Each number is 128 + 32 x the weight over its row's rms, rounded and kept within 0 to 255. Layers, rows and columns count from 0. Numbers have three digits each. The size before them is the row's rms in percent of the matrix's.

# k: layer 10 attention key, 256x256, rms 0.0575, rows 138-191, columns 0-63
# q: layer 10 attention query, 256x256, rms 0.0581, rows 139-191, columns 0-63
# v: layer 10 attention value, 256x256, rms 0.0488, rows 128-174, columns 0-63
# o: layer 10 attention output (transposed), 256x256, rms 0.085, rows 128-173, columns 0-63
k138 097:103127131084044095095157105132041094085183091100076143143153153095153133094149153066125145153094115130156132183136065097101097144065151081103110151146144108120143105150138130123149124097092139
q139 114:116171120135147156195120100081123084095092128133113124099150107086097149174151143162123122114166166155136087147154221113134131120068126065059163147055115191168131091126111087068154164140045133
k139 123:147069063148168119138093136093081105129143152168089096108174110094141150095138090153148145119102146191132155136100143126134129110162138117087123109114128139082058104083170085089116172136098180
q140 097:130176183096141168015098106088141154097147133089092177124116128089130099159067104143091159154162087096159096130106167115071160042119142118145135118130097148112154118197124130160128119129131147
k140 085:082157106180102126175102122112159139129143121134145127100113090137149076149147086067105078100154079132176112106141184132105061109099172178094142093120173173142140153072119107092138172106135124
q141 083:112132127130150150102107119154161126090149139174165113143113152144116127196108076072117135169143169160089118112090162112147131096121135162103141108088180128101157141148146171147116065182144145
k141 080:098187156166138126098121118088179165149149080146130143142096132089160167109142131166146131125175157144161113115142112116176117153157142169134118194090150129123098150181091147087097060154153109
q142 107:165092077147133157080131185147102142139160094150143081178102138131106171118176135155125096115147149113143137156146183066103106101148129162122135158150110082096198165094148116143078159134141108
k142 103:157071096174111127141088110151162200124140125139173137116152106114127132167182171194197155124136084157132168107076111173139152100150158090147138117131087103127134056148110166118095121093135088
q143 103:153151137137235137143119094145191091147136155079140102112116152124128111177075090187101129100106120074127102174041172120162112165151107159106104041147143132132100135121148140142110125131082143
k143 107:122112102121143060133157080136117112091131126133127116129195082114153103129139128071099116083085135114188118143138132156148100111129094120092120101124163118137087153164124111124109122123151156
q144 102:124109054130109164202125090154120085108135109155160144117083139111094054128125057089078111094105142119090127118155175111160143160128130134127166122049150088129120096066113156117127123139131094
k144 100:111144153134157131171150111095148137166084105116111137158130151137107141105130111166121120181151079111124096110066126183139137147154134095103118135111097087123092136131158104152081076135103092
q145 092:186140145156080140076161125126198167102108093182145126116104075168045195113126155080177165131121078186135170146076097094149214113073092157097125086119108165067129139091108108162067114177120120
k145 090:151131123111099151073154105115172175037135115140122133187144134061101212045128088163125139122101193125208099120197046088148116151106089094090113122146150133164124155218147120133150155145115179
q146 093:193183146146090083130149125107110081122084107120147134166093148139124085112115144117077120108114133154089152146115116143199186175127107129145120103131179127083140129109145121072119181146067131
k146 074:139128159085098138111151136120139058145044109152147094141078152128136133110120128153085118086174160094070097131118104121096143101172092086149065150102151107132125111175137114114107139197050174
q147 098:127155143197114190179199108098158109109169126128136111183114178106083144157093151174123109160143125103127117130146138104143122104191096136176100106135110098095163112155144179145095103181095162
k147 090:103150154129094137111153139104175101107056087080096137150098070091107154086066125110120144105144145111124123150112115140158145152133082140113114146123105137079083127112129160128132103197122120
q148 105:127169166124169188149112178155138111165121112158131112111109147100168110186133155160131145036170120123106089110095132115162158119148110094129101022118132186115136098139123139107164113203130115
k148 094:107096149106139168158114139156084094133154160151111136191150100082131123139158129104067110121103158104100129113157103127163120137107156086146155111124160158094105142175080102150094096204118169
q149 096:123127093142161125160116046146130045143091149103155127114103143174109090152152108111099117152143140063121087204117142180154108098150133112161162116132128150122140115088156127158127128155209140
k149 099:099119119186134135160143092176121146134139157113142118135115110123136053162147196118144092131146135098148107119147161137122113050186143125151170147111124114138111121113087145134048111119187199
q150 073:164108127175140137167122165106157155106130134172134131117142141098208151132139171152157165090157131174088185152132085094074101127099079133038088102182170171172107110132080143135200053133110069
k150 072:128165105158108110149098097166168117091097186132137114133118113123101152147131097123133169113096129131038119130137111123121095099127138174128171138128179174206120117119125100179112153107156106
q151 077:145061123143135101161117146107130101193108139121110103140128126144175111130125132153153112084143158113138156173150074127140099065105148136091138182124156137168129170088082118081109095096105129
k151 061:118119121136133136158132078151148136148093122127145119118122110157088116143140062118210141066081112148119157100109164182127142088134153165078146106126171144147073155091154122111092158134164074
q152 094:124143143165106182184143104078165118064160136141118103142144112116103096191122122136162147149144134192127126105127113052073119071096076082076115108137062124138104057095124150134120062120124121
k152 078:070145106117126127134109057154176177059118127102095089107128098125109106088098102075169176144132109147124118135127166071134110101072121135088205151105135177101075106086189121136110156132205109
q153 097:144165127089158151083134125116141113113098096116102173094036106077135113105100107125111103110147147160110135110108208120187154112067116122089138161067158147207128101119170127097160123123049109
k153 080:109106143125106128089153130119123091175148119173160126147122151133175166107198125199069115110152165153145087103139119148141094127173149111065069108133138111112119086163112147095128116122040090
q154 100:138188195032126187090103138053140162134105052117091127127128117090104082150127112083173140163193125093135159196103152120070100158079125105102131086136085111137112140144121152161145069103145121
k154 089:150135105145093108161115127147218113105189137132152156142096099101161145115202127120125137135130133107145139166177161099085112140097160138113183090132165138153127121076108140111134113122191115
q155 084:155204144137105114122087078166147089139114129108108134129127091111110088131108102081078134126101089148090100131109103125099142160129141093160133063069157182136118113139170102106135115124139109
k155 079:160126148130146097080097152154093109130177157120115101181057127136144175107167082139134116175143154079114072174162111107096104106165122097114112141129164115146073136157160058125070084095104150
q156 095:173153176082146065113205164118128168144114148135085146123172108118193125080134158157109122147091124144152160099114127183140141123127140138190124118167138166113110197158132106116132162104124113
k156 084:176162073136078129136095119115072101145133168146152113134106148127111131130108162080098145096122128185106099104110183121099148128106093090149128120118164094151166126136114175092186175116116142
q157 098:100113146123181128097134084164119079133140193168145135093156156172112099125104125185059162139067138045125141197065109138158059173165127142114123121163145089122146150154175123138101119096088144
k157 103:150068120134171054103153096130113116146101185132126122131148102155151113120134097102087114120082132081156136176178130168133118132129092116115102118180156115193137136180112095138099118115145124
q158 091:110122146101112120118089086153201135125066160141088148154104125117090038209141114095109127181128118120166124133073082184108085111148131152084147137141134153160204092127135131093142108163166084
k158 093:082141117150154108151139146113134139087143155099082126188098124123167117187143159151113140087149144075137105099114155187111132067155169146048125117102125095164127087079113189134144081166109098
q159 097:071041107157156116129096125130151127132115166131113109179177145151143144238168127139135161110138223130196080100139130142120086127108130150074123170132137177167167110155104134115165135164135087
k159 093:121105128096157129118102106132109134082127118133080134058151148153135071138116162114191105102144172137135144115134139085124142069171130194140101140121114141131132170109109157122200179178185083
q160 089:158123095159092111183124148191117060174185141177151116114134149098196089077166134122131087087083058097168129057133117120132109127108130106126113135130111140154139134132156132122106158102070154
k160 076:181086175155139097088169126121078081158121107112137105175152114105229163117138108126106104169107107130164148101088081192152176140169114103108101143153044102152114131187082093112098108112094137
q161 092:104050121095107148099129108084186099115163119122123128150160122161073147168134086073137189092087102128172123076134077118107104121130139138119146164065110129140145135146150067139119162160152097
k161 099:121101143108165135111104111114123164100162082139101146096098135107104122108116096089234153149121108054163138138122135073150127114137172169109098108119142157133097197111215138135149177111219064
q162 086:134083117171094105116154097153141132169173125117147129135119118119158094084181141116127118039086135131112116116088114153152162081096132147092110185110094109126145090083107106081111155104032120
k162 074:141104145034132120102196126111068140120113065115115117144140131138162132120139151145116104129145167121193140056107120174081120142156127098105086157135105076111127127170100112106127115159011157
q163 097:111102196102140123130189123080102194165123143158126105169206124124079125076156145132118120148077101118138143176111122166166105091127138136142128144129135093091129174152087120140092100092161135
k163 084:152131117145136187155126108117144107156110147098127158071086136105158091111103155177153125096129131098091185173145183074104130147073119144107184169092095111088089083094155129134124123153107112
q164 098:127121176114167107130085078155148137156136180153106130115163178110140123200190127081118134177127165108125108098151123100128113210087138084115098101183128172131105176179120102140140168111178109
k164 091:162101105128152101148076151157131110127177142123102106118138128117076144142149112123115151231114158087109139163117131113112155098107120075174183105162150114153115172119152143149139142093188146
q165 094:126080146139088164114095146135146128131138139162128056152161132174116132146161093135144111123161135117145091114137109109089092102130126147056149188119159103090141173131137120172116134156168131
k165 081:154109080184195097168127130167146152114149135110081078118150116123092110131169133121165129113117115103129136136178130128140106066134113186117156156136115151087117161130138135149144101112222139
q166 105:128132126167075170104095163153144168172167138135098123139060160081114107161138121199086083114129051136110147120108152071119134171129089171131113158161141104162177098146140127096152124117071104
k166 104:133096146121114108112151155145104112105108085120107142216159113150159117172130116225086131115099096098059161133113117161153121114128116110075081113157088092138141071147084122083154087156065122
q167 087:146159112107125114155063110089149098088123144049096076139105132149101140163127078153112192158147118148133131136116166115071134091158159162188138123084133137126182092124149111141091193149096124
k167 077:128113146097111142105149117064106137081115105067103140123136132140105149128063184095144141128144161089135116115081107105107120113153072158090080138110135141123163129113157175062141152148093137
q168 102:116108111109113184087140127135166122078136132142098153154135114128081136169122118168009129106135155148116130089107164081107133072154076108116130115112128127151210085189148157138155092104101099
k168 099:137114097159119141156113049134129154143086119147109137151082102170136137172089102144122117120199063147143157098108159137152068134097137170110132122117142171154104076114124117136101167096146082
q169 082:131114135124090084105101068134138045126154084130127085135159188117142141084121170130146138146053143146128136086155060098173161144134085107189103060134121107110129183093135108196156192143171166
k169 069:171111156102128104082099103140101080134125125092144103131134181084100155077148147120119092180115167117138108123158053140149186126106086101154104097165128116130145137183145132123146102138142098
q170 091:072084032150103142157119137107097128125159130117183122113145144174126230107135141138135135066069148153150113086144163110181102158127134138088141133078170102171106114107119124112189126124137088
k170 087:151107115114167131110108113123066168158163072185130162102135196114128137096122140167158169166098158136131164138096082089184161142151110141151093148134084143118119111167176117097166086095161078
q171 120:107100070156170115139119065159123052160120170131132122113131111144111135139119145182053122134096116149108095128135180115147076128116101123036108154118149148182194104102132111095125170171061106
k171 123:096120111109130127130155061110105128144099158150082089109165124155176078175096125129124138132120089120082147144100106213136135079146116123070102094182102131173140092142184096152109135119052140
q172 102:110215133131132129109140146112136162136120079074097146151075135115085142158131091128132137148153117130140137119105137131116167162159142133210130115105129162130110120147167073081127133137131120
k172 098:088145136072097104080115175132133120105157092160098153131121162120118150134164093163123105091135132090121057117095181106122132172159085144102061077103121116098145150085174136095203135152076122
q173 105:120145083155155174144155113151142066187140118074112098134037152136128096106121092171108129099126105099130108120114155080125153104158072145161096107120099089105156174080162110162085135184090142
k173 092:098107179093142126119173096126218133104102080179132117136110091100132127160166125144153085167154082066104090101159136093155146084140115133066051177086099132146143156170148125123119092155132122
q174 110:144181107157128156138124132180113098149153113158141150096099178132104107149150103076098111095149133112115129100143160085140132203131127132182139054160106121108105134130146113103127119140111140
k174 100:133145151132124103145102153171168091148091135153152109148146096103110164117187124130113102200109125061093053127112123121106170132183143084149102109108085117090086178186132125130061079139174173
q175 095:148175226124118119142128209140114176125119144119110112164095133102130141176142154120077078100205122191141154105171152093121139115101132118179094160143089133147106124120113122068142148060058150
k175 097:086145127120106132129119177108127115139091128111121112141117081135106147206125122171114163104146106162095100094056160171095180161125158110142111095078100131099098071074099140063134133133080146
q176 077:081205128125147149156116155112101116150140112138130151138102156112108160125111088151128128143145145139096069127151176086097164120190138116222121064108054146047099088152157126122097129172149161
k176 062:117122142129161114099136198113091097165130128111113134154127120062111172093141146177081104167141169154186083101138123075132153182115103131121082126111117124064112112154095147132101111188114176
q177 110:172220136144122164136121151139146120129150124105118091099095142130159091194103141109133103098198112089098144201070168095069175157098138124166140070194137131093116122111138130122120125094123134
k177 108:133153107147099100164126147166170153092130126132164146175149096120099149147179111127112183113099145125128153143155106125063101124140154080152143115147206131127117176123058090141053078100147169
q178 099:130096097120137101067158129144133130146086114148138149132181131138111094072142117115054124105032128085144115100068118156130090182148127137114154161121158125141201183102136102130134136103143145
k178 100:189097143118140140113142101108100101146126105130137142144096171124199159110189118150112094108158088144163148141084153173152127123162174108078079164111075104144138108125098136090121133092111117
q179 081:143160072174126124186137158115114101136128105166167081131109120152120177107124118154190144082133125149131141131149170105177206174089114130153140125084146117110145114076103161078121147167043145
k179 064:149130134100127126134169156113118124114074046135099125144179165094150212069114122124119140114148181181116133123141075093160146168168102090102042098110128128102114188198139130098103087206108130
q180 094:098156166136103148033097169135190129134186103109069084119124141126154128140118140159103127122158154156077176149152134085053169160102135101120067084195103094109141107137173104118132179075057135
k180 077:179090114117090110107143183153116085091117143103136137197149129164105201099109118103102152160125166142170121107144084122115112091090113083098116138149143096131179099198088158094133139125054181
q181 093:142079066128145115183131182098142109115130137107167114131103156121180147131124134157203153078140168116164108113155045109135120113115131129077115144102159101169141106062110151140126100148102082
k181 097:095136141140152120138120063127137122133130094147148126081151091094159114133121155097180139068092131141128124126112109132154156123143120209103098158104109201117103086129081104128096149129179086
q182 068:115095158110084141167155154144134137144080179169121153149187109100118081147165139017136122074115097155156154136128062142107120094114139108135132114138148168131162155069066132118141075127230101
k182 065:105156136142137145185079116160161122136113193124141144114078104111087096135122137117171180115127098109087124155136149157110137093116180162148186124088135143115103125045162088173084137118192093
q183 086:160141051105118103178122092128159109095124125114137097133090087152139143125121142183162122181108140178070081139192161123112156130126120111129136102098064172145123090065128131135074136133112136
k183 070:141113125143102116035158130088065118116127148118131107146182113129136097144105182125114096170142161210181102104171085088101155082140106083132106150132110115123131089183077145110111143186101189
q184 082:146094129138158099116181110088089143148110150156140186056105120138153098109159138078158125122140132066151151139104110148151131104091157121082190176132137148129142138103147094100186141092111148
k184 066:120141115171167157173121108132151082186160173153168125061085113128141104147143131154140169119110094075094161120094203152123118116132184166159170121095131131137141084109163108130118143043138150
q185 078:087140098122103119142117107171142067162154102112121122140154147172165110170072121098116121058127164193105118139074112127133162232104107148100105100088167123162091133059097153119147089115136121
k185 072:136132127046119151068143140121137140132088096102077128103131169124122154077117115098133120116162162128110151158157082174157138136109090106157083183123120138138114145181108056115115106200116111
q186 097:062135090081154132185063109118141153112092160128111081138124090156127148203105126179165155121112101126177126159071142183150099171178109177107167157106171121162155106076140130089143116105168086
k186 087:062147098134105132148143090097102200102142123161098159091186127128119057182111132076150170123106172105133140170125135145140172101169086134131125116127158138123168123126122128122128168139168089
q187 091:155190120076080071110145163104100116109129072106094113143117110117114112076118101104191123131175158134097107102116116139124166133119184109203145112077141111057029192098126104143104169124112144
k187 078:155146120131100103126109149106127115133161082143100095080188167124118187081135095125152087122159124176151047131163109076096120184107058118120083150128122132045140154108181114119174151162125156
q188 089:173173168076162123103121087088109121128124019115147167128136124147090111064116111080109150126128129061107182184094143140113153141112124114171143059097110111062142135120163119151143138158115158
k188 071:164096166093128167134133125092161091084102094160143170179119113103168164075175132149100055148155168077175094130165101109087101167145117050132134139105142117121152127193143152136145132142088201
q189 106:126120127128041124103124065108101125179145137155157130119176145131160082135130144118122130112109093146164139089097146173105122090139144098151180117104155161101094079137144118110129170158166132
k189 102:093114119103166114162132091180043139186178116177103136111082188133104076094110155070087084089139083127195121079114181129132086107117195209128154143075139106122097153147172096138128160141158149
q190 080:113139121100128132106102116109107168132143134078160102125087111114123116108126102141139180108092084082143173124108137108129100121096148156189122107112125178151061138186105145132065133094186159
k190 078:172131126073114090093144144104112108119140148122158129130144135115172112108145145103104109124083177135176116140158098068100121187145104115117085152128134121111157162180100135106178084126100101
q191 083:125096139139169141127121127152102102115125101130073113097136138144137134167101108129077108114093160130129134101214108065157096128188134159077097101128125135166186169110140131142163116127208137
k191 079:137135107157142168157041117138146141131148188129171142131096075120103115165176159160133157146121092104100123133110151219158170083128234156121175083115136208149112081141081113131065131092180047
v128 100:170116116183115140140137108170116134135154167092162135094133122158110125161080111085120140132130097132170123152177165129150132125142169144105063087108125178126131100135105119125085107161194127
o128 104:118060104088127097069130095160080073125149097150148174100141107104111109130163109134098103149125147054084135141125157152086149135121110116134129162174070092176144101148164165156121126035124169
v129 108:166208181148116109127061132115135149108146123138139113182153105157155125199094114093173070146166079149052109117184092084070096165166153083121111073153167151145088087145219161133177166141115135
o129 104:112075102092126169117166104136169100169075202138101130057122120147097140084154103123081169147125101126161110138085067174161130175126161165126079091110177140133127150133087139112094097101114112
v130 111:159156090091130130141068146104199081152093090122115169132118132136170168151088099175105150132087159134172164208133143143167150184155109099145070162063121181152131074105120168110126122050097172
o130 109:169112147112099147130160059081069133094125118094162122154127134094090168127112128109115077126137166152147102059133129166101119096101173135098104134137175108148062163223152122126125082152154117
v131 115:151119130079108109120124122158148118120148104096151138141120142117108080112093098140126040129156110146111111104154118095142115108117090139133162215230123140107145209095162081120131142110134105
o131 111:160161156138156138129130123067136161138110136162090114101127061073165112110157161094130113116101209111184103128101097115109178146137142085154111115115206179138125119100122130116148042175079092
v132 103:107149105151196163054186172086196096101124111134150111147113084118122131116164084151090109143195138138139052169124113103161202097144158136120093188099197173150134110129094153137086151109150109
o132 104:123078126177046170130111140160138151189110103152101097130166132205130167148101101104137098163103142158226162074135111113145090178118205154111138085147050099105161144107115137084188133132131172
v133 105:118106101086132093138111160095081187112144130189087085119175129145111143156107129118101127114095108141163194146127099116123123131130103146132178032054076089088093064128071146101123156163111141
o133 105:109168159099155147163149149157072010149093135105135115179083162078116144107173114202137130126135112181110084054153164137192150147187139076166059183152121184143113155192148114089184161138167147
v134 106:116118119094133119111105167118150176142136125118116174130128154136154179142145129140108185134093104074149186126097079108153183073149129126128183116097082161072164119163106180113103124136114084
o134 098:097118103125093140102185101099128126039147059069107100120101103081135124128114172171076062117131089153080097128127091160118033153136100205127084138126167123127117182121108084125187180170125135
v135 107:132162137123118056131191146149091103097095134155115145082122123135146120102160081132144144172162226104122110177167110140111110110071168195168121131123153135113105091135156115125129171086104131
o135 098:113147193151173111145103189107152121146169148102150136174173147094090139075134119074181089084070137169158074100154132170158196144133107101132135138137071019106123182136135121142080123171152107
v136 099:097159169133138134139156150161179111150115179105113147124106105140160111118178117137131115096099093122107165122115150072094102119153104105151111121100123085235204156102133146138122121096091139
o136 101:115035071140138170149086175064162152124161068160127102085083148156117081136143112146168157134115154169137148130119132104177092148118192153057125138120128123123099114155124132101123103151143127
v137 109:128105145153180123126098162118152147137122047143146142087139132132082146121111189134128121114104158132080114167073106110148062163146159122141110187141131125114208114125185111164094167205162117
o137 099:110146122124127118142139099157124170112113082102118123152137156080153110097148121092081126132186104145110068087114153171120122124147107165165181080095106133144126164149085135127117045109131169
v138 102:130056129147191091102136132108137084081113168117122130114186144208120154151101168193137087142053124126120133132081110122151150175194149055163135072137099097155062127141125176090128158139075104
o138 104:128159115163103171169142093125148201138126089171179136133160154051162168088186099118125158107160072123089103150079202172126134123126139191130132130153130138134152193113162097101060119139159139
v139 114:140135137155086135134153140128205115150112111142152111127113138141103165200057066174057120107112069105163154177102132101194096175106189131155149148144134106145109145124127184175087124131084108
o139 113:168144095141210121179175122124079141105093097129119124131122096130110160107115080119209146128136132105120135137124166132104151078105114133129129088088104129128158167088143107102147077125088108
v140 103:129189104185132111104116043122086074176135126141158181147143133094163086110168135105165096157132125110101138120158102092115154103186142150149100134124109158126123146187136145118176133155147131
o140 098:126120194066135137139111122114151114158083171127083091091169109132134130167154152167121167148152157191158097173116101187163117110043161124121077140172084106152056137136097103201084146117112148
v141 100:189123113173151116159073142132157152092130176103120170142121179111105118127133142096197094100165118159164101119153167149134162146116130102132166172138141154191098095108120188131098139120155132
o141 103:108084153111132120109171175112119116129171077127135062113110128076186218094111191142115184111118120121096159138136106092159190105129086183098111104122143083140163155076186142114183071159113106
v142 118:136172093108156129113083152116138161149101112105139147097150150110139110149103181139159101128081050122142124167159104117092191119150163152125188097177102123150115128118104156132104094127151136
o142 110:153174154113083130132248084178156162115138120140090130084113108116208141143092145151103133164102187153142098131056112103127167174095098119106077088108129101146097132151186092102138115196101101
v143 109:048111135118116143123191118170149163141209113137130077091169098135099104136106160156092146149158135091139093138159116100125131094099147109152118111154160105131162106135094082154136085156104178
o143 103:159114159129107098115123115138111135085129156110118175134064175148186156095148076166089124114114195153135180105138099078112150142157098183130163184109107151138125117130124134103076135088120162
v144 108:127069106119140127145125154131141128104107117190075182166162069084112113152108120191129125105112111093085116132117113151156183102149128129100165141088122122106125150081094118138101112118101170
o144 103:166141181123136088080142113159177123147097097140181143104137143100168134122144136048157158124123206120119114107120076105162129228097084154189088125176153123131101107170103165114141116147223077
v145 102:087164115146117153094154104077041147136067129156124152107106141106151105175113170139157159183116112155139110135105134125124189114158216159090128193117117155112126145116098113093104139133129101
o145 101:142172199145151125141147090167154124133129133147120171088143134161183099083102140141073112100153098086180119104139112124141132138149136152183128042169133101047154101148159172116127140155092147
v146 105:124125162090119088122140149081101141132184069116127117172113134132112164064124159102150200146130081071110085142126109140156123121082112088167109096076145136191143095222177181148174148107149160
o146 100:107127103125113129084135088156093060115151101120148082140110136150132097122110122120092161096088113130163168125112132131141153146152159101112126159166113118107104101090050137068037181104097115
v147 109:134117155194082160118113065145082111079148149134115158124129141136127050159079202155159129134158111187120090111105063133054104065101163132067126156140124123125140094176146154115160135147116141
o147 100:175179104153106079122183136129139158175086114118135118124091147114172146141091107084104070077158151126159103166120151161142145160065158075152137129151125151179155126070065175114088132180093183
v148 103:134113130151115105153105093132052073165148108166121172088128086150119115116144122115136123072163149114151104113166159178080187128125150115115161136139161180107157142140117105168096092136152161
o148 096:132106148117128153070093113139171131092108174092162174110213136081194135105115142118134095155125159140144168124123109091153131122098113151145097112161102133084136150166129201121095104101172115
v149 096:137139159178169104135111151164134124167118135080136153121106132140140118115192122094132141094141148161142118061128178144074113097147130118119107140132157080144115111145153124141117124096148114
o149 099:108134110146089131192073066119099161150137137119067146125121098130094113112151129114123159137160095132098087155134113165158187143171134171113110081150117127146166101157107199157134090146071140
v150 109:105152120163056128127114130095131100110121114051074155176090133122135158139132140177139155084102079132131120113139186173149106118125077150134073106118155099134148096144145144174159109122156152
o150 101:140087127097140126083170159147074115151136122199170126082071125143087178120138117085146128168093139091103169102096101117154098128165186092146120138199128089158146143053103097128085123131098126
v151 110:141136156096106115123129164137091123064138107130210121138151147159130124100160132115121142140150163136084105097149126166145123095090073154107137108129100141085108173156057090106118083138144121
o151 111:131106122184130150121100119171128089100167139121102112124141092077124092162115143139136130139054093083094138165148137115101106155142138120110091162090178143151167093119108145094152125070123115
v152 110:142134153122172119136149147076161128118144143073152116091160145113093182068125082128105111164134175121115143109105130148091152083177091165166117104084110142151168142114122189134098123071133152
o152 103:128139170098143203070130103157148133116089050157109118175126096110083131142143106163138192074079129111192134138114175058147077080110144130129141141127109118097121134148139095091137169167101067
v153 114:135119153105137160130095133136124182143142107153162177104162171094106171130144174166092115137114130088136159177087126131161194055150153161121190138176094150136148091159098089143180120171136122
o153 113:122195137140064071091135107186186170073099114170109125173108098137216123123113188187134111106152159168086084136129118139093145164090074125118101127119132075110130167134163077112043148119121132
v154 113:165115118135104081115120111183135176122143141164138151138162122163132133124155083128115131098129129167125199107181114146118104118146101155084180094157119138128104110084146164140089115098141129
o154 101:082163084065142100158103166107120103162155115088135139104101116101095154088110112117156135140114185111174094180113117153096154130128123151189125125036147129123130141136156151122130183126131153
v155 102:122175136130091191124096116104143093153104126120151111166181140061140123124089102154111130138143158068120141140120136119131090150100078141164084171150093142063097113116130167093121114120124149
o155 099:163114113141169111124142103082128176118143168102133123122105192189119165054161116064138151128059095148110115093171191129166105085108156083122164129109078151133146196101132133149122115135086122
v156 110:169087075100115169111112080173123169170153124134125141154168074131083162144105120133112118129184077155125135109096087137123194110116092068129088052113110126149097157150078072119140171179155151
o156 108:096112137163112163171098127188118111115088110126124092060138198097181100134174092111093161127119143104144095147134100159093141171143177093207157167163174149080132112100162179131150117069193184
v157 111:139099175111104104136105096150079146092101085130130164136144143129110116098198165107135141122119102121128113096200125152142149074189118073174108096094191058130143128126117087099086106144126146
o157 114:138140094119126160150141092121160103131136124172113062111154123116145161159139134162133137166101157105115111153103125109138149197052147158121154149163100155166167146112072126172116153110177086
v158 103:157157148144182093116169110137128071051115098089126092087129092130139140149114175134159077128100118123099117161110128100112118102140113200115131126089120112099084186104142087142137114124137141
o158 101:139154075091098156140159169105149142198083075175181165151141124116097149167152149149124164118111090102054095096110183181164149146125122046183138139131073119163182092147127189093108157113030155
v159 102:134102169084089112143080125177110091108071088153097178145125111093109158135145122045106117136163125108110150126174161127198186138135073164136190148104154140144111148097091148201130128202166123
o159 098:123140122148124092142119114119130168121138149102170039107118154140185137121133116189124101124093121124114092090139064142114110182130128114114089098180158071106129106144167125100158103125146164
v160 112:113133184076115118093095142049094110131143178109133144138083159148139118135107122126158151162179118134179101097185134183164170140136125093158076160076160148154117142130167082108139186109131092
o160 105:097115078155077183169149145132146181135095095111144069188152146165120150086166134109167113084148101116057094098131129026097103099136148125042114163166094069118160085095098156109105190113147161
v161 111:091132121104117075110124111119121164132143147082157167165150127131150104101138145154131126197108156158126037105124158142069113121117166130185148069139111114128112146135094110085136153079087146
o161 113:167120123094101206094087065100135140130149127173139108129168135107171126174151189076180133061193140116137153158108117120043122123109160158104189132111121132122141075136164129117146119164128102
v162 105:100152084127158103125112103128118099114107104096107054129125167157094190118166133146184128150133121122138133111151090116105207087147141128091137130096154066184098176133138082117097146136125137
o162 102:098121103089114125151146158075183138124075124162155158121132136209126156149127105151105085125158112088086114152094153114169098172142118144169163136165149152111122081079130134128178130122164066
v163 109:172179160150064171076059114109154196111148146090154103137058135114129133124090086132074176105134150201098103173119135086158114156080188155140136116096115136120148104119125136183111143137073133
o163 108:091109106173168098153120092119110091109149150109129097151137111150075182139132173159176096170168097069200208097095147166082060080135126111134167143111133119112104107099096141082118094113098107
v164 112:112106145093139114111064161107099151090117105087131093178116111128174083082104165132189107114089047148090126074120124136127156097148072162125157110144134075155099152143160118133160099107128116
o164 107:113112100105127088113095118108112114170096107139089124091124147130140186147110108158107108100146130133156073148112133087133130183125161103076079163068108188155181090136099146088149154189075103
v165 104:151102109110185167064133098116118174159122103076109196151129129148133109090148182083101105118144134157168127116139124162134140160152174077128187143147133069157114138117094102131086117138103124
o165 103:142120117170119101157109153136212102093155145104132076123102112067177086123142159154176042155154109179110099119090165087130156136161172153164149139093123180075166113099146132084127143102137106
v166 105:197085127135134165165071181126125084153148146108124134187120121129056149143079127136172131120155130139148085097095092164043142161151054127071108100101071112126124095202097131140156202140114119
o166 106:089106143133097100114146123051124190121115131117106096128160138166151112166180078104116186158142168118065138196150084127133096105147199068138107110139175108108085153051160171144144140121114167
v167 108:134081178172132083159115172124099139186125107114168196068188109098146199104148154080112147127092113157138103114129131086077075086130116128160186103120124077121118123105118098170077137184114096
o167 101:145166092115071137090130079157195132070108150149089079168137164090138088161115171140099137087128174106147139082092090152152145167142129147119093104101128162142070147183140174115131057105122117
v168 105:141072132100112116190155079179138140158063116143120146145086158077148136116141098087159072131095137117141157127171132073160090128108181153083100107126120154102160088163131129201076142154126133
o168 102:138158115098125085144109160125106100069156084119110106087179071137148151123134120169141141062067100142112172127145119177144162177155120078156153138122144091099093169088143084151126121117145104
v169 113:087121105105158144108123138133134137159124138145139142109110168133142114096147175129098168077066146106136140122103181106101110131152101157084118111074140092116202147194141121091074103162148118
o169 107:137099101146110117110097084090121119068133095141149162085128133143128137128089156182137151127179129143120130113156179130148164127143111165150160120163129128143109083108092092087177182083164132
v170 101:116147139154127138115155096165130136217079124151178169121116143162178141147155123122127149121105110154228108129113090171155192174141173100070204090154161102183094101160124170157087150119170058
o170 092:158103142137141080208138082127122111090124054085126161106076171165145131116128191135121143142165148146082170095132126098149115128114100099202029127119084095146121081119120135136110180122111141
v171 106:130040118127171192176104166112150100143108118168159093105128115106087161144168078117119126101100214121088119147099113127118149193129077091120075101144188120095183062200123135134136187085133190
o171 096:106107143109132063111142105164157157100117136075116148134118134113153130143081124083126131183103077150171167129112107161138110131137169145120180150149137194163124166116201170198085106136152129
v172 108:103138104174128125145137149112163129119114149175183088125166136117112166125130128158108109114086098112132144176129131185131012077097131126177072123115141096136159126055151100133139167147124135
o172 107:144117145148134162133135180154163131106094124130083176132103063139078100099168114129134125119177164151094110108190079090102160053184114090114190128123058129150100123156137137112187086117147145
v173 107:117156181192107107115193082085167116129127120162128077139157075121136097119127075191049074147144134103108173129098188148145101167085108124092104155139166099105157161135140165139089101149117154
o173 107:150144087087186117148094128078156131102091167117111168120101090175139117122179131107193133103070152148159190125138121152142088129172111116134134061128061167147120143146101114158142132117144064
v174 117:198178079109076110178093122127122152169132177171141131092081069174175104141116125137154136106178130068106140135131102112116101180150088151067096183125147121136133117149132119170137103091150141